Part of a small language model's weights.
Training: a variant of Muon for these matrices, 82M tokens, 5001 steps.
Each number is 128 + 32 x the weight over its row's rms, rounded and kept within 0 to 255. Layers, rows and columns count from 0. Numbers have three digits each. The size before them is the row's rms in percent of the matrix's.

# layer 3 MLP up, 256x128, rms 0.0736, rows 121-157, columns 0-127
098:107110106106144128120097141174153101063156162105147099162100135145106105163102129147182145151090122061162126199130102106081134181082122113174130121176148170128116145129104155154131148165074166136147161154181113172157124133144144158143111137091105097107125110137081082084173128115119114106119096066106136064129152195136151083145128150136095129081126150085119174050188068060122079150170
098:136091102114136122138107198176126098085157154075083169122127121136097185112085117086181137152144096197108167164061097092130130129147192122113102113120113125119114058196150127094140099137114160131167125116069111145169165145112089112127124111177098144126074196093157105133046157144154116144118144148119150089154088170122148148180133121164107143093129134194156112119137141126125054087083
108:093143164114171133135131118154100139097108148121160155074070057125154131123196129092164156114139106141180127118158201126062130141120121131112121165130128126096112121137157147150105160105156117068159078107166131165104103113126099107057189133101121151113080095169069097118122149123148090147084123162097120094171124151074161129070217107149080160096168133083181123137112073074118151152156
095:141082102118085154135140111158158136176136117139102155131059104116125153103124098123150077162159063097142141168170140124094128126082159144135149156095120139206110109109144106206150114081172117155115109134104171145107167107117121160095175106115135133159114150035099094077100155093093100117182093134077137145151110140184083111123118076186132173108123123096159125078216132092108122068120
090:108135116135069108125093119118191090138159106053142135094144062135096153074115156138121082128131169193095089125176092156149130136157129063107131128095094168151081115152131064118155163121105143133145149076104092103155154108123117097124169106096124113066153123210122156150187138119206140132138104113124172117109145187151132203127126088199164080114124131129144161133076133162122090125118
094:079166093065133159102081147120100101124158121117161127125153196119194074119109160102131125142168123084121104099112145141125094116078147182185155115088066127167164135139150123122111124134123154139148125112124200142122095114122163136112039135147170117112166096161110179146134155053123094142176178138074134150114086110149091122168143121090099158151106153192076059107195144163134131155115
103:135144103130129119167115106202135124145100156138173143177142113129078175143119105122121150105063169130137162130135162064130078155092077137062112127145089099141128162112145149125070123179091157118110095149162164164135085166129142101147090095110137105132140165107111110146088146121175173157082127045123141108074168069144200149134123189049154065148110086102083086133170127140125132140112
110:184147075130085102179146167128099166142132174165148125107101136127121100131142127181130133210115125107118099219105109091160065135139113110141105142144130078152157104145091083187110193160181166121069127097139128162148175139124048104109128129137188147112101126152111156167118113196109137143130115159116099096070162095092088102080146115106176108147098112123143130094160195119127122175124
107:038164124114142117164171182208094136138115176131124127152069089095169148181198127126131154116123136126126197197178217163151093159147174128149173056138109102088114130117121152131111140158120137128157118106126140150188147060171093131128112128133103106161163136045100141137100076152179115132099098162100122127130104085124121099124158153114148135133123112153130142156167086135145098120117
105:134125152138101130170091127166147156138139111139116175088202109141073147138136132109143150067134117136129136122173143140176153115092102103133128127152052104117121117076169116130131145082063067146215155111085151126066134148142170090127182166132162116172144117089122134051125115138103159133069108214113184146091143158186141120080108101124126105152117108146166164166135123109110098203144
106:165103102095104109160193093099186131150157124177121162128170096127131117162116120136155152159123193104189141191148168162070164082125132135128131133184115091163110143085063090078103074065080107059082092103167120105137117150145142112150134153118144123160117080144093132171122073093169114133105158094122149133067144120170156095099149166090143135120101122188086181128157111127116109162102
092:120164158182156103141096176104161103097096130129103098103132109082142184118145129105123076120163147088127109173106111178119140144092110142148085182140144102184186066104114081080122129096148118125116160183093049110113116081099086167172145105155157153105082095178144084121106144171138155158130148199130113163109138069077101135104106151136094181122147103162112107075135082184106114161164
093:121151121145123187149124135119141139160152102221146180073113144078093126079098187100111123159132145174065038104084097129117105152134087140151104112115084166105129128177118175169103071135121111119159088151100152108126191083133126110123156118180072126176163107129145160146129175059125094104157135090152110147115193143147103134061127152128165167149130085163119110129117084129148136080128
097:065154161113159162167128132112083081102071141123163128136138119090102101116087107163166158158100153115067129152133104125125129093157083116146126103175133132137117107103090116097147156134093167169144147100116124148138113151159105066128148145115148107130189121197109073154133098157099063094109196120151170118141189113146217104132188096067103131066140123150082176080057149121090116124139
098:170116195092108091165129121143135166119170100172147107143099171192182089174169139126151153144158104130080097133115114078103191108154117113163145132115092211140122100120103106107101078153076118167112101103158130149089183192174084166172135099134146167141126181130114155140076130103200116089139131119166121097136127159105160090114164102140115159170089141148089125131090100055118156126176
112:077120124113146178081116139104178110166062143063065097105142145164090087137070129146156135107097129132129138100155131181148115133134142108154138182112147173120086123109113168166145120135157128096161132152166238134136130115118138136133073172091133159114121106079190154163130071129151154135154156118146194135120080131130147079152197179111072155169117175144135128172141112104118187105167
088:103092130151115104100136150127107137088074124174137154124144122096197111197147157143181088124137163095158104132089206152145054082073084125152109189137129167094138121083130144132102143151128102133188091125145076088169126126114115126098145150105119173105164116121128139166113086030166113149156131145128102207165199111080088130122175156175129140105139115121106065136151152112114153147135
111:162087103143113121140193126107121114147180143130109136074111087144124191119137123151138136140138135125129163073106150179123138138186110110165139118160118075153102085107054126164084103063098092123099166117184100122095156108128111136126080143140163159125144122133056155166113132143117083155045192201111165115137197151165168085104150122062145116120131163130167133072090124157075145123130
100:106127079124181148114154148141119093097179177115112095144096136176127124101114112135094149139125083142115113158112180109180080118131174112149110141140120117090151104145133148179173111139093148187094123116128186140132081100189092181076123071102178108055107100128117100155114149097173053176130134088111165115132084098110124077118142132108090113168115165202136156117144077148135160144219
101:118088086117178145079092091097158131148083167098106116111150172189098139118127173181140128115123100077051208124116109069078107121101111135116161148132050176057121116163190166064103124169094132099131134144141127122144122173165094160133110139112130132095134115161122166143074082153125129150145102120208099098141119192103110172139132138151118127079128103082120146134067143132095122139109
096:096130130172172114178051108133130196143111080093141116120111107077106094117176120106145130182103165136074184168116167104112091084145089079187087102124131125136152111175144123147145116121090109184100113152118154138123063111158107091129128153080119091153126122178155107161160071059152161103165098163109140151118109116132118159102185161063157119131131139085079171201125139160111142103160
101:079157090169137117117091143137148110076167127144119083159154113149092089124134077192120172118142207088110120077150160095109180160070096127079137170141158129098116191121089126157181213131071124162113135160149129107154130148075101090067081183116146111127104180131153146137144112138128151148120105152160121165128143140123173104092094113135184113081130176164146141102154084094095087080121
097:166140164114151102123150116107132154081064096115165088125054179149119153154139130167111081056207169123118076114165143141086130115132082141167184143115078181151198128117097105052129077160196135080169112140100126107118165147200106117139095162124125106134130108169166137125135066124132150171077156115169146128148156145086113087110164128139130160122157098148086130130123084141132121162118
108:130143107153120106091143106094099100119155135159124129060127135116195053141187161128075167155145138102131130136151141090098103086092127150098115112198151174159121136142145167162131097101167112168147172140208197103124172119148147088061097189180134130134119082176161166148173098121127107113146139126119142098181126157141116101129086133112113102098176112132175156167074086123161103106201
094:155112122105129130087097135093178093139177123154149117151110108124128123093125116104162039110122081149149149138128159131134105163203148144106145164086055188169129099091132109133110142135196116127150114162138101182158166123155204079184140168110086093148192147123123091102170094119147193087063170189105097124131137098183135129154068138161110103120129120131108106103122160136174164105113
104:130224182118111136122127098130158100173134133169104089126162114101068132106099107161162180152122147131077171160199114121120172110110124132095131132193188124075112161139136137123132104110105084139165118122098144101104086123095126115154134163146174127164120132114105129093150097078125092049113183144190135132137138113137129140086117110140135209131190037072138143187117104114121134133072
096:148127134162085148079098088094110120132174111138131087093114088158113128109186143121111095108099097091123079138121072112155145178158170225112132150130071172146132128130143194122101199170138116139147104165101139138046101176101125100127085150136133101141073106151165135149164119097104074138143130132106123130132118211061078141170140122089155120134160077106148084119122166088113126179085
101:165096141103146131138142149111166084158149144171097093098135138136128126069138108091083155121090120147110129130129128101116114146060144203074173113115136158066132109086115134121032196143132167119132114114136088163092205164107112170196155145157119136117131104118157120114082092189121193099127203127142141107111148077065137110135139167118145092114094125178144095113191147146114129131180
114:121155072164163172162146095143123119112095121180120098121210112094154182123135168154157117141108156116101145120146106177152115109116107051132126118136056054106107101160131092108133136125084097135109102094091147102115152122091095108115101067131170165075168120134097171164159144128091107118070035138132159171080196092131124119090116109136141160163138084081140134187159093151096108105124
110:139104113154127101142177131144149141131171116096135150123155173095115059147157117136154130034122100156153127159133121114130122095053136086093139122106140128106128155137052102147139103156121128065074104152132160132150030194121049101121163167124150163068160134123163101128107143101130098209134086134080093112170178155092153137142158122167166133111074130175120113102177146150154133144117
090:112079114153158134125167149123086126166093138135117135103117127120116181138117097138197097091096080100109170093090119125119063152060122083159096116106156152157096147154146152113165146164115092153115099136106154093151116129108195144182170137138132097111154121073111184232131098049160187093147093113166104191102112144127149150086109123111196150095148124089151076166127141104105142143095
098:123101122101061086169133183142142113116117175082151125218121119127147142161149117184135156101170133093171099179151157118171041129132120142108081090136072147146122094146148090202054144109122098125087100130117055131163165176156096126164144159098146105086116163140140155131110145128123139128104123126106098167141132100139095076137129110092162135127064143121087074054184130164144141139130
102:087118155175170138096112166072106145033101121127160146152084095141189129109134092111124162129189116150163125198078123105192160130153152130116086175176089098079154172095128132160127137097154134052124153168121146119120129130167138135115168135073142085158103121143129105124150136132177123150115136184112100104141127102142095145083074134165134201080124158124175170118059140135161140145180
103:142087166129162093095160126145123124166177186139094167072035066106099133127128125137109132097129108153096123149138107200150133126114147104109125143070152127090097130113142147115096130155144182146143151171142092081192111154126114077162162149108109100134106106101112095122164116159118120131078168162113074124132161068177103120115050095194182101090055158109172100109087127094142137167108
110:118069120123116138140099109151095141144177108127106218126146112152139133167139116101114114152125171084146090120164123135067125105092018121140099169120157163169151090122158126164110088095101125162146109138166108111104212076164149117132067129153123133128119143152175125160170184095086155140106104120144061088175123112097119090157096167135149205094209151135100116145104103126139115172137
084:103146141166109106092126092105181169104221146143183122152118083059136133121125150153169140101111177105094142141161118136141079133128128141065154153078124201111122077156184103160100132148090081090143127226142145110131104187139180156101108146103160100147111096115121101100119136088143067065119146091159134113134148098179052136113082087116085166135102123109142125161135128126155120149144
106:126157115150173173091173146140149132095159105088111095091103129110152123075185132156181144086114122060138117158164096150156131152171134145159101108120120139100098083121132118168048075125157140093084173172099154187153130121158200151164150103130103068138139123114098142056130127117172146128147097220128147167129100104139139112097165173126190157134152112101074120096159194109171130117136
# layer 3 MLP down (transposed), 256x128, rms 0.0652, rows 121-156, columns 0-127
104:145099088136090169115170085078155225147134133076145195160098065107127094099144141146176201117078121170071128067120146157080127122171066119103089125116154103139106097117142110174154095167124132127076112120150108149152106131128131151093143127109139148129115103135141110159093148113089163126159195136130089199110097166115081166114078126153162088119147139133159143116172137178064142146096
100:128135131170165149127132103090174160165143108110118111152099138114138169115135121210111134148141123123089113174100140143147163106115175122180109142141107095115136081191103173118114126078126157146114089143190101135122091096119078097157175125164107064146161124080109102130133153114125106132137100093228128089166148231115201053124140195106149123148160152157109138121164114126189158146138
104:145131121179134099105110120066170152084142127088146114171155138123183078149197162204137126090146143128063065175164127148169114105111151110136127121140156097186141088077126069110117096164134097183162173178084160118115187121146126150110131163160102107190124143129186178176136096144165106091112140125160158125173118125137085106174071114113127112141133181150125121102147115186114126168097
098:147195146110094110085153088110144190105131174107219100135150133079128113179085099089068167241124112147106127131148108132125127117127142112132128189172111148107110132138121164114115078147098143105163172138100094125149112082119126163136123151125088123166129100104155146139133177064144157120131200166121156152165142137111101128089102124122089157074115145158128116131111102197167045135078
090:127134128111152117135164100175104101044128157137132116130133064087131078071125165164086141064161157090090133107110136133171065096133120189105139081161131144132100164115135161160127157192149166147140157158060110179139120122016099156139117109100079140160092117136174107074145154124146162082117140158104133150134144114126112099139160184127146188149135153146103071100177111095123152155112
095:118208180100154176091145130119164130128098101126180090090152087134136103095114177148109186167088130120084124146135154187112131101121122150117148147134181124142113119130110085068148144070138095121144142087136156115131125159128089178125172125062121108145158172099145158075136156105116078132054111101125091108075064106177163138120127133156147076141157105103090196147093151122187076182106
106:143122144137145102141134136111070184136095137119134205118116111161113182124063171192096118164089123155117088141074144134162094220089148132117105111114136126113124134077172183137098137109147065129116093109108136152190087121178142160106085136151150133213082135197165120143114163149120103134142138132151116157142107135141121181078100126142130085187176119115166099134177133162165138118061
107:140195127183148133122118169141125119096099184161082185156093076106141113132136127111132151115138085100138133114113106149134103141081062181089140103170076135147112073179149163147075116136076155116098105099153103164195135062144124147146136133145152146192140140152073117107101125170132063177128107123144122179067135071115156091130110141140208092152121149108187124078149172119111118160102
105:139178126148110119119095110122114125112175143120180141076145188144110136061078136133144037114120170150080096173112128090096121119145093125115154087154136150155145162135190112117115147112029116168113169158081152125153105135092160121094105106126117121132111162192156100129094120117124126122196148133082050121218187141104156161105082140170115113066131149134154158126098095129125089126099
099:112131115202143147107143123117118134154106104160108097105065116107089171175143145147121190218155177152092110138190091083105041122188148123116120144136173130148130141120136149134092121128122129142111096135125154102098134069129115159152139136118132167094118155117149099108140085134191083129176103127179108195067078129087121110096034125136085058167136122107086154135117129146176136113154
103:127145125171190135176076197149136114098062153109147126134059133186145192110087129077141128141172143158082134081132146091120166109177104127135164139148188143130089090124199146143119088197186120123139129135091161097114158097130127153113083120139131165177126126120170086147111158110152130118105131125149121097115174098097141138148138130127136168119232149064133076163111111104129150093182
099:110086111115079127129127077110101101150143138124124106211122096137223120122168134147159081164118102130163118186161205129075125157146117114156109078116134109135091148153171109118135089099151103139119096146079119162151107145135122095154116130105109090116127141057137169122191086097170083044168136129160143151105119116157178122102071119116098109039125149182149108105106099088107122171092
094:100132163136051172194054176174174151102117148129124144119098120112102143067119092099107142100151090096170143132126123094132091109116123129112126052109111102137143094154115147150123138102196164160178097085184149137125073152135151106092136203122173088192169177184130111179105125093095151169148124185141162141160135160123138108109119145034125098129176130111104122128122155139108117126158
101:122121146106104153180155106158150147090126117136139076092174109118113150137144079144119154091106126120079114098112129088128130147137176121073096129120131092118175156151120168095184225146122187117093129140104126137218160169151126068117189071143125214107129143125090093066114101124134133172145093110122155134070094164091150118109113125104144152139112120100129143167165158176104051073148
102:117074094128094081121114125148110075166131083161117105088174098127105152128164133157165187097072122080127137116138075142176137139121093086200123155214121126179086170110146147142097112172113070097097116116091078155097076170106112083076120159121078135188113121124115154113138136140147098127140128128148146192152180118128091136163122141152032117105098143107095174160138139167111101127097
107:144131183151141106129172114209144109124126061142096112105142101184131130122166139137099064138114143077121097198151170159106079100126089160170174111079100131112093123136135125133125165128140136127192067117102142179118123154153123115119150124157140069134141076112130149103096109075065129085164113163146125152144054094108077113147101134145104093111161120207155073115159169141205142151152
091:124134146127137104123140115146103112105086132173128120088124125115145108138076139130154140163125190153185148119110149125137097189084054105193108157164206164118126116156061108111133158058136153119093146134103116138157131163175091136122124061125123140098181138121124150045104089105109106110096167084131175110148129124128057146089125137164129119143070180155110135207149162169134212133127
102:097081150089095109050163114096097091151126114127172161156212136152127135127090050089145103123095133114170123182133100109097134133111147132178146117120113124104223172143156107121136110122158100115101171116030149118146111197119116141118096144119119133064159175083137131129114126084140060115112079133185144160116104104134138108102109154124107140155081102119092126148189153144177106098177
101:087135105115133106150146102058097105109116152118124102159122094096117090096130124170122117174090164141073166112151123189130079092137088153121137142127151082165123109098166155089117157160181062127124151096179201131136092104122058156127172072080136108204137124110145139140124070142098074152081158130097143115152140145183081181147167144149154128123120107104112125182108143083153187181086
100:113123102112094101188163110156122150084155175125093138128066108176174125121126156104094172080162120169171059154092113153141156163124177102099160193198140139138159098115134156132095153104131106125168088148174160217122095158116132110111135168155169158118173123137138102143134145155158074111121164181104063159129104118168085148102115089121132165170141165147211164099150128141093098155118
098:119166082106184168137076130128098090146125100038160160098114126096085137112036156162155172108118159120134196119126101108174140140173032145163141121134124119080124169129095149126129113088130111144122077122106128132140136126131109112124133066191133116091056111125104173116109111139147058171171170195140175110169123102149143147131118148138077131114167111112061121148139145091133157151134
102:145114173169160128142136132189110146128146073068148139108099166118106151100078086136132136096159144148197128130114095166157159127119184106102142134095134126116185118148204152114101139137148042140178148160112118174084119129106143111130134186079159124144136098119137157130103174129136175152157176132168106097099133122083094171149131065098117058107148131142162113095172070104209144113062
089:081127153135047176116132097104158096152130178157131110163161127135127126096195120152118113115115123157105155100099106123174114157118128137127114152061058088124097109144203175121133128120130160109151177046082108109140097110146154092179104113109093084110148120133180153099105087111129068080186142115120128176080108072159167118132099165167077121129057075102122133152111143156075111155137
104:144115137145109119157130140165129077137147100083131121085129128106147103111178092097056130193125144124093101175151101157146181122098135114082105123133126091083053091148118133164117129146141194124155168136133133154180100078151128200196143110084202177131141148143059114131118160109179087090113192097141145107110083159126083129134154092172158175161131170120124107160187183138149116132137
095:108140132154133119138115113132167141163132193103125115096104040156145150174079117134148121102144126114184097087177155155144120174147045147117174144130140081160115127183112093169149093103133161166141162094162103129102066139107139149133100105061137134085141140187163139091130113165101089069128110098117095172095076122121150069137131130154150154149131123138197111145070148216095147172157
104:142049097111163124123135063116123182099141065154141209096133126148156073112107193149043064141133117107149071142119104059154060120145189091160100155093112139120132131107087107098093146151131124120103120121169148162144158117134139148148142132088151164145154136086162129155125176150112164159179129016138158137096103133137157113098119121120100130154097179107114133129130124176159146131113
099:123149101131133149169134157196062170163169120141146105144085118122136151137166092127163166148134092148139171085113145113028091094107119159121131154114067118128207136113119134128125117169104156121154075205128092165134097119086147179119096188130139099164131116108092103182159172130068105095123123126134171148099119149137119107089085150086076167115163093114116129126127221075106122109102
099:142132139128148143189173125108097096117146164165104172164149135145141153120115113151105174088099082159146187202077136073165133144133123191100115129112114149101172119158156136124060127134126176042146110160113083170161199118075081105153144163161132124123130118169197124093140129165095095074161159096087165169122130109125168120151127140144129156132107077142133097107155173206113088100141
114:077176134120114093087174133122126126132097145149141110062129104176113077115131064071141162158118158201120130191092185081140110146096137114137138191164179174171160084085082110144129093078181107108092135147107104108149089145118129102090163144168158139133105132111156163139112082142119133145151103139161124092121147140115092175146151130115175165167153102086136148148077165067188195156144
103:074136105136119120128112120123207118137139073155059078129096093173141154131068135099118107101145101199103169169140138168102128191156108090165090066125133167119163124200148167131143115128094094120146102091215125118125112177114118112181141144052166128091157063113132109192146110074147144122131128148133108125115152125141071114104155124113130128140132166099170062184134131088123135146109
092:118158157089173141110134149178190041111120104125094133144145103146124145077179031104107132103112066156102187110090116146025172079154094140152129117146168091140103126130125166103102090112087178156108153092177106162092165151124116167172147117130106104153139172092132142147134092133153117092111114158161123094135134106086104135106135096152102161114082176168150136088162084128101083151117
096:161135123155101180159135192120061111134126166148144194150079116121092097055144087104107135151142132108107099103038117149084129145113129159138068101126098177151122060160133205144122144133162148087140137125212135169140119151154167047077118162153134103065103126158099131123143142115086081102108143110128139122119119103117128096137098148121121189136134162167130146078069146174136147114099
103:140166133170132115075125112064088161118149126131148174104086108124140164134139129129091129074101154134164168139113160060160125105120084065130148130148191146152078135122141151093129165135102143095168162109133128115150145182121130053160073089118079148182101095096114163102080096131106117122124119172075108122159162116158026141128127085203102133116073186109098142143145148162092099140171
107:165071142129089169139128139184090105111156181192116155073068132121110113150138173113109170073061155137141094129087149114125139145111118113095070147126118102112074162113106123133202085084191131135099165148132156150198146100166116067152065153064136170144163147082137127123116110144133162102118163151150108177133104160157151134161107100181109151079077121143123076120150109129120181156128
107:115142146166170136122130125102130153151178108126140174179166099143131116123103174130095118112134163101162073095127110188119135162154153115121124179157152172168159093100116151148140019088094179128140114096132157160116137102124114053147196130157084137170107103155096172154224143087113083139135154070162084119109113117146160138158171170184119138129131136134187161165146193138112113107146
091:156129116151073126169130119140153088143111106106131101168140116140105135069203102183131138131185141175126140123163108192171098162039126103156131138090127154092130175150150098165092120095167156109173136112103130149141124151120141112168159172157111125156167156093106096071138057114080141090119167074083137169110086174150147115123141108171200114164145194094117076142100137107155161177114
# layer 3 MLP gate, 256x128, rms 0.0752, rows 122-157, columns 0-127
107:134123160116150155122103060063128146116161145170148127130133152128150112133155105160088104097115167052129112098156180171094118120131060108135179160129125120149160137038121155176133146170169069131130126158151173083117118093117134081140129141095138075129155065135138148162179113129176123118109123098194072197149132083117106110087134154152170142150115156090124153137138097163154176209167
103:149096114125156125176117173155134176138093117096160102139141082079159141139124133117101096120181089151177158154106123189173090122065193107074113080110137162100123098084131149107094104140165187111170151127165128153173118089127161128139127101053103118214120126102162140137140113135036148145142118120076161118128101104119161161164124135171108174118122084092128122081102202134153106110183
102:112193151138114153152140138099153093038199147092169154122108123109066079112060094089127071138126180132141139092152113146079092111170126145136159147172120128064160166157095147082081111078112147097183145107130118124120135077137149142188129119169129106119145114146156149118113128098094132134137237065127083132123152156118183126116145166131159143101133128132169095113086157157119079097126
094:109146147135102173169156149138111093130194200139149077106114154129103137131052144103085151150071124109144109133095188090085114100098124146087169058116183118090142097139178110130092113142131138131195138152164173108118139133152166165118120072138173107078140087110101163162102064210152083116116099131136123106154145089185128091148141149175071118134140088142206111139107118123114142123118
096:108136183191099078164120135105157162133111146138143120144145082090133129083063132039152120155132113094070139196141078188149152143181119106120090226118139110137133122173130154102142107119121122161140133129098115157102101167134083154112127094112168121121104188137146106114110101146154051175079117113145080149096113165078137110148094151137172125114121072088181129134133123058166142109093
095:171117118105116125047131150128179140128136115086166139112122048125121112141183109132146129143182120157117151118168073145102120105101135134168061098169118108174081141180102080118119132091132132122152173186089098060123154101124150142096135112107130126148080118126139170105121101136110124121164151195134176174148059109215091188095141138161156194080085095138133105102117173100116143168114
101:208091086157176099074124169112090140118163110136173134129144152115165129137126142096118133125162124114126149087225111109125148140099082152111120161118119138163075119102174152192144115112081103087208133121136130074109157145104178104163135129064119098125181175103097137109134168110108105139162075073116122188089077100122178153158139154180175109098094132085134081087112127117152087137130
102:148099154103105179112159127109164149086117129153126069185114176182144098143101080091130108106130074124154037109125150139117100118124175070122106133167160136090116163057092117113130137122179164052146129109109187103158077119078158167077121116100121122156084112102091122128131138156168156090103151130113129154161133163100153135090150091170118094162067140141144138087073123109098051150168
107:118158098138079161064130099163162137162140092119146123115127096104077151100193112152121164122139159170121118118192103135166097138152152094079130102145182075068089134132153083166143162112139112103215135101091101118176142120129125142107147141161176182132169149090108162155176118067147182132090104134182177190120126130169139122106113122117179112150114093092179187171090150072138145129122
098:054168156126149173113117137146117108132129144105142052133101136194122134189140108121146069130205139136142121093153135106132104146149101132078112123133148106109181129124219158105166146165200190133141104050142154080179158120137119171106157122169136122091094150105130096115126185123071110128121085105162170140131147136102138119191160112168166103112145146092129176092090114153132196122165
100:093072123113085142061157069117134110177161139127102089211126121198155116075159106131149158086079092097069124165158139097073114094128142156108162036155156127071118137149127135113114120130124147103116154097094109108155090132109176056107121119096178042107125151090138145127178061140128158158096173127143149075140141139133157148135114126135125088135154116080100138132104153091157126126098
101:129140108111178108135180168088176120152081124089106129107168120147177145115173109111136119098170185161151149151126139172080071101140088198098100112069115127068117076108133080107052101117152152117119128099128167177115156124126145165122070164104154109141071107218124191150140131192121098135100194135115096129117173154081142136100113166131094091144116150090118113138134109141078127162134
101:099142079116153140132151119123117137054193116153092137145124103131165195145137105097167156115126127101156065081179137160112158119162144092133206128117165085106089171137125185134109170101163159139133120206137106162095108100059111057116078138109105100144058141152132090083180107172150099117131159144118075121121144155107159133134181134169140104121115097134138076148091082116183142137091
103:131127135043147104164125116135179114123175170173114149205112195186111130106128123127140193151160156117059102166108125125162167118070147188126127090129134189146121155102163174050101127156115132136144108129139128191135131137154178149167166124103128165143153178122131138147132106124191082108131142132158116169155094166115157072107117188143100176153087175152116134131140129079116106132193
099:172189176169131123180153124143134108100171174137133103152130121104100158131148135096132147105090167111123144136129150124112143153087066137116121147142126124124139111152116162160095191112101179142151096127111066107138158134152148142140208166190111066087170124140080160118208180080145144083137108099145145144166158121110101090182121101153130053133133093116153154098214160192166110178121
095:098171188107093098142127149092144095116073169141195144172115182158148068103103162105143115116097127163192117135176129125163128163131096111162060158143118119122109144164140137129136090110155155125136085111138156125145110141185073124117095120122114158083142109124112160113162099107155125078130126154085156118117170066144058179167112162201115120165101109082087114151143079137161208055100
107:126115085123072120120207126111093077114109150126131113141133098129123203088155122104135145142039164171057141132150157113065118113190086151164144125118125061121171124102096125171091116133077152153105143102130156118128116108123112139147053164163139132120126081146113161149136153167156107189145172188107137111128217166151173081101151135077148101122174133126131152088113121155097128088169
096:150129090164168096114119139132104114143157183120120107113204128079099091138181170116104134138097147134046176160094136112194133156079163117143084124046111105160119093130093111152117105137084128165078126123134100127155063112122088068093167097079098108135082131092146115120133117094076111096137112122117107128116071171121090110179112169085098180165101120092148081172110166154130171150086
105:161148149181176147136102102162129087164079081104118086175121155108161201123093142116169138106126076142066191075152120145168127152063116114114087119121112118118152130105133154044100087159125129100151139063111193120102136092106155165124094112093135123137114137132125169167137097056097105136155098112169185164098108139113125181116197126118116128160165131106080126072149144084155084159147
102:175143122175118100105109132162124211106162106179121096122165134055119128141097117063138096139146118132110093131120106134093116111144121072140146153129120117122121123081146137157148115129091095121128178094110126122117109129074100160119120217032143097164148112171143066129126107067135180064134101052128156148119154170126081167184171129146122148112068121121165153137151164182092123176157
107:176136132092103072128122149141140130133134128191099147136172042087102120099112114137192126124144111090118126097107162179132098146079081130191097180143088153072109161126141104143085135133114152146106149140126160160141194147188168140156122151092138072118129114151136107153184099070120148050083167162109122093130083097181088102143172178134090165089137151080102087144111131098136163147088
095:069108112113143165108108137154154058157172163109101173142195098126137125081162120067142170163037082123146127144131129112147113158122153119111063117119157072097090105111139162145132142101097174177061175138140125121122148126043143097118156124121131092152136106128091115144110164140070068092134099078106120110108128166164116161187092159121098144102079146063135073124134157134083158136141
110:113113129133091105179113096212120111153108143062126120156186142122110174097075084102124111128056139094107148098139096142132137151108124078147119127039100111097104100141151168059132180190132173135145157119056128132137119119143163172125152107091130125072084156098084119157108133137110115151100163145125110128085132174168101103164093103203129102158110157139128054155135149138155175115074
098:100171152180100049121113078188127144152137159121112181093107121071167175178136125116125168139138148153144180065171133168137157168104131167128083104119128072140120133138112147165099134169166151140105141139142136101107182179110121164119101159094137111182091186148172183120112132143102132123093122107144076154120043110070093098163170155198117062134136137120156104153106119153143138151169
103:145081130093125187189157164142142175159162095090119201116092117143077173101124158171133098080133125137113169133147067103198123118121127152080110140134062154082130152157106141123117098130109130182147178173148130124117111136151098095171142135122169133184119131088110103110128117163100042128067181117110129103121112088113149176119137148134147093067103109130117085106120177112193080061134
102:164102153098086125122186095155133143107122155135131138161128133113098163182174145113176145164173161129133076136177043123077149163111153142093202122121146073055074099148107100142132101134116152098145116125149082125126150095093165162121104187107140128154188156102108148146092135167171167102082133112090104122137103141114075095126085134077143050161083115142143072092142173167143102087151
100:134107111118104148131133063062080098152132118102101187156183107168113123183159085181145105150153106064146149147161139074131071122093119137134126136154059135157146123113107085159179126109187153118147122129103118148117125089114182090132092185121117167177103139094136084137168171214098091105162118143202140141108134183129125147130111061127136134114166062077127137088095114128136106160121
110:232163090132139132177170127133107125127113153164051068097188106122090156165171182144151126073138092091126185096171121181134094123128132121176130130112062093101072117129090114079133133151087130149139105148155119122178197101098088120089168120143141141103157094109108153178125151069129122080111092142146145131118173120136112085148083075122096112136123134137125189135161112132067124111116
105:149136151109096117070119108119111103108079192164156107129103129125129109173122089069087137147146170098188114086164160093117144121133087163124106171108131128146181093157162157084110108068163132157129102123155086163075157089089169142148067131165088182171015177164089123123136155100112117118185158163135096128072090097117117129137068138137110167081154082112123113134120121118128141086128
088:122072134080139180121112116067104130111158127141097134100184156128181130129178180142095122118091158113124100096137125152138131155097178188097105051108114164150188097120163117110188127132126136130129102070135098042150148162122172071104118137147135162108089099097132137135117167142136183123074145126194124171114091192112125110134149156171149128188171115095131154133104053128167170108165
094:184139171111158183149138171089063156162135195152134146154101111138111134053110127164119118189084117136104150091087092116096091142128080103158156162139145085183145100181163185095068118110171139168151129101184182148120151115160127076106127164190169089145123137143102138161087127168062078149142164150131125067111142100143112091155162134131121155123131147138144087089099126158079131151103
107:162141109180123187116128197130101146135130146152139163128067090135151086068145159149148144085122088152169170176085146125169084135099150093138072149146073114114104177171151142136140180075067108130145166130182127137111126093158138131144142068100114124109117189139143075170146135127114153158088136139087110095116116098137102147087071093122093189119111181158108152120063136165105159172194
101:075173137180097118089118142108154147118204115102136122152099078135173148136143148159101140074159174153164070109188130176111169137129173114147081128145113111139136158222157102141090113117142121139128153125082053132062120086048091130131135142170102122214072110110166100144144160094151139138115164095101101113148130115151081090099096151143084143119120136155127132112106146092117067169131
098:098129143180074147097138149084086155078150157178120153137081144130099148108202118088134121157084174117095109112149167164102084163105073114154151131142118087198138102168164145094140118161178123105125145124100138106087183071120155135117138163175084081113119136182130089129151135130111130133164099144144152105188090148127037223135140146058142160140141142120116075164159125142134123163129
090:129096119104122124176059140138107076173082121135107107128142146158119141119147058124137128096171084112129110120132111131122153179113169179170125169174088114084102129147102065143075122172162125095135144049088111174124181115167109157180104159111130126129177108082081145082178128144113133192092113081078174136084081134083170184107138140150168103162145160107097090122156121179166143130140
097:159159122127158075156121137146120128098177178088141151166165090125042134109144110152113130096166102124131174090121110085115087122131122145136132161148069138167086136100150145111121119226140124213107106107114055179119150114133104069127125145173121128163163138138047159111179109132129116103125173079088129054130145134147095098148096140111116135118095123191105113084161065116143081149094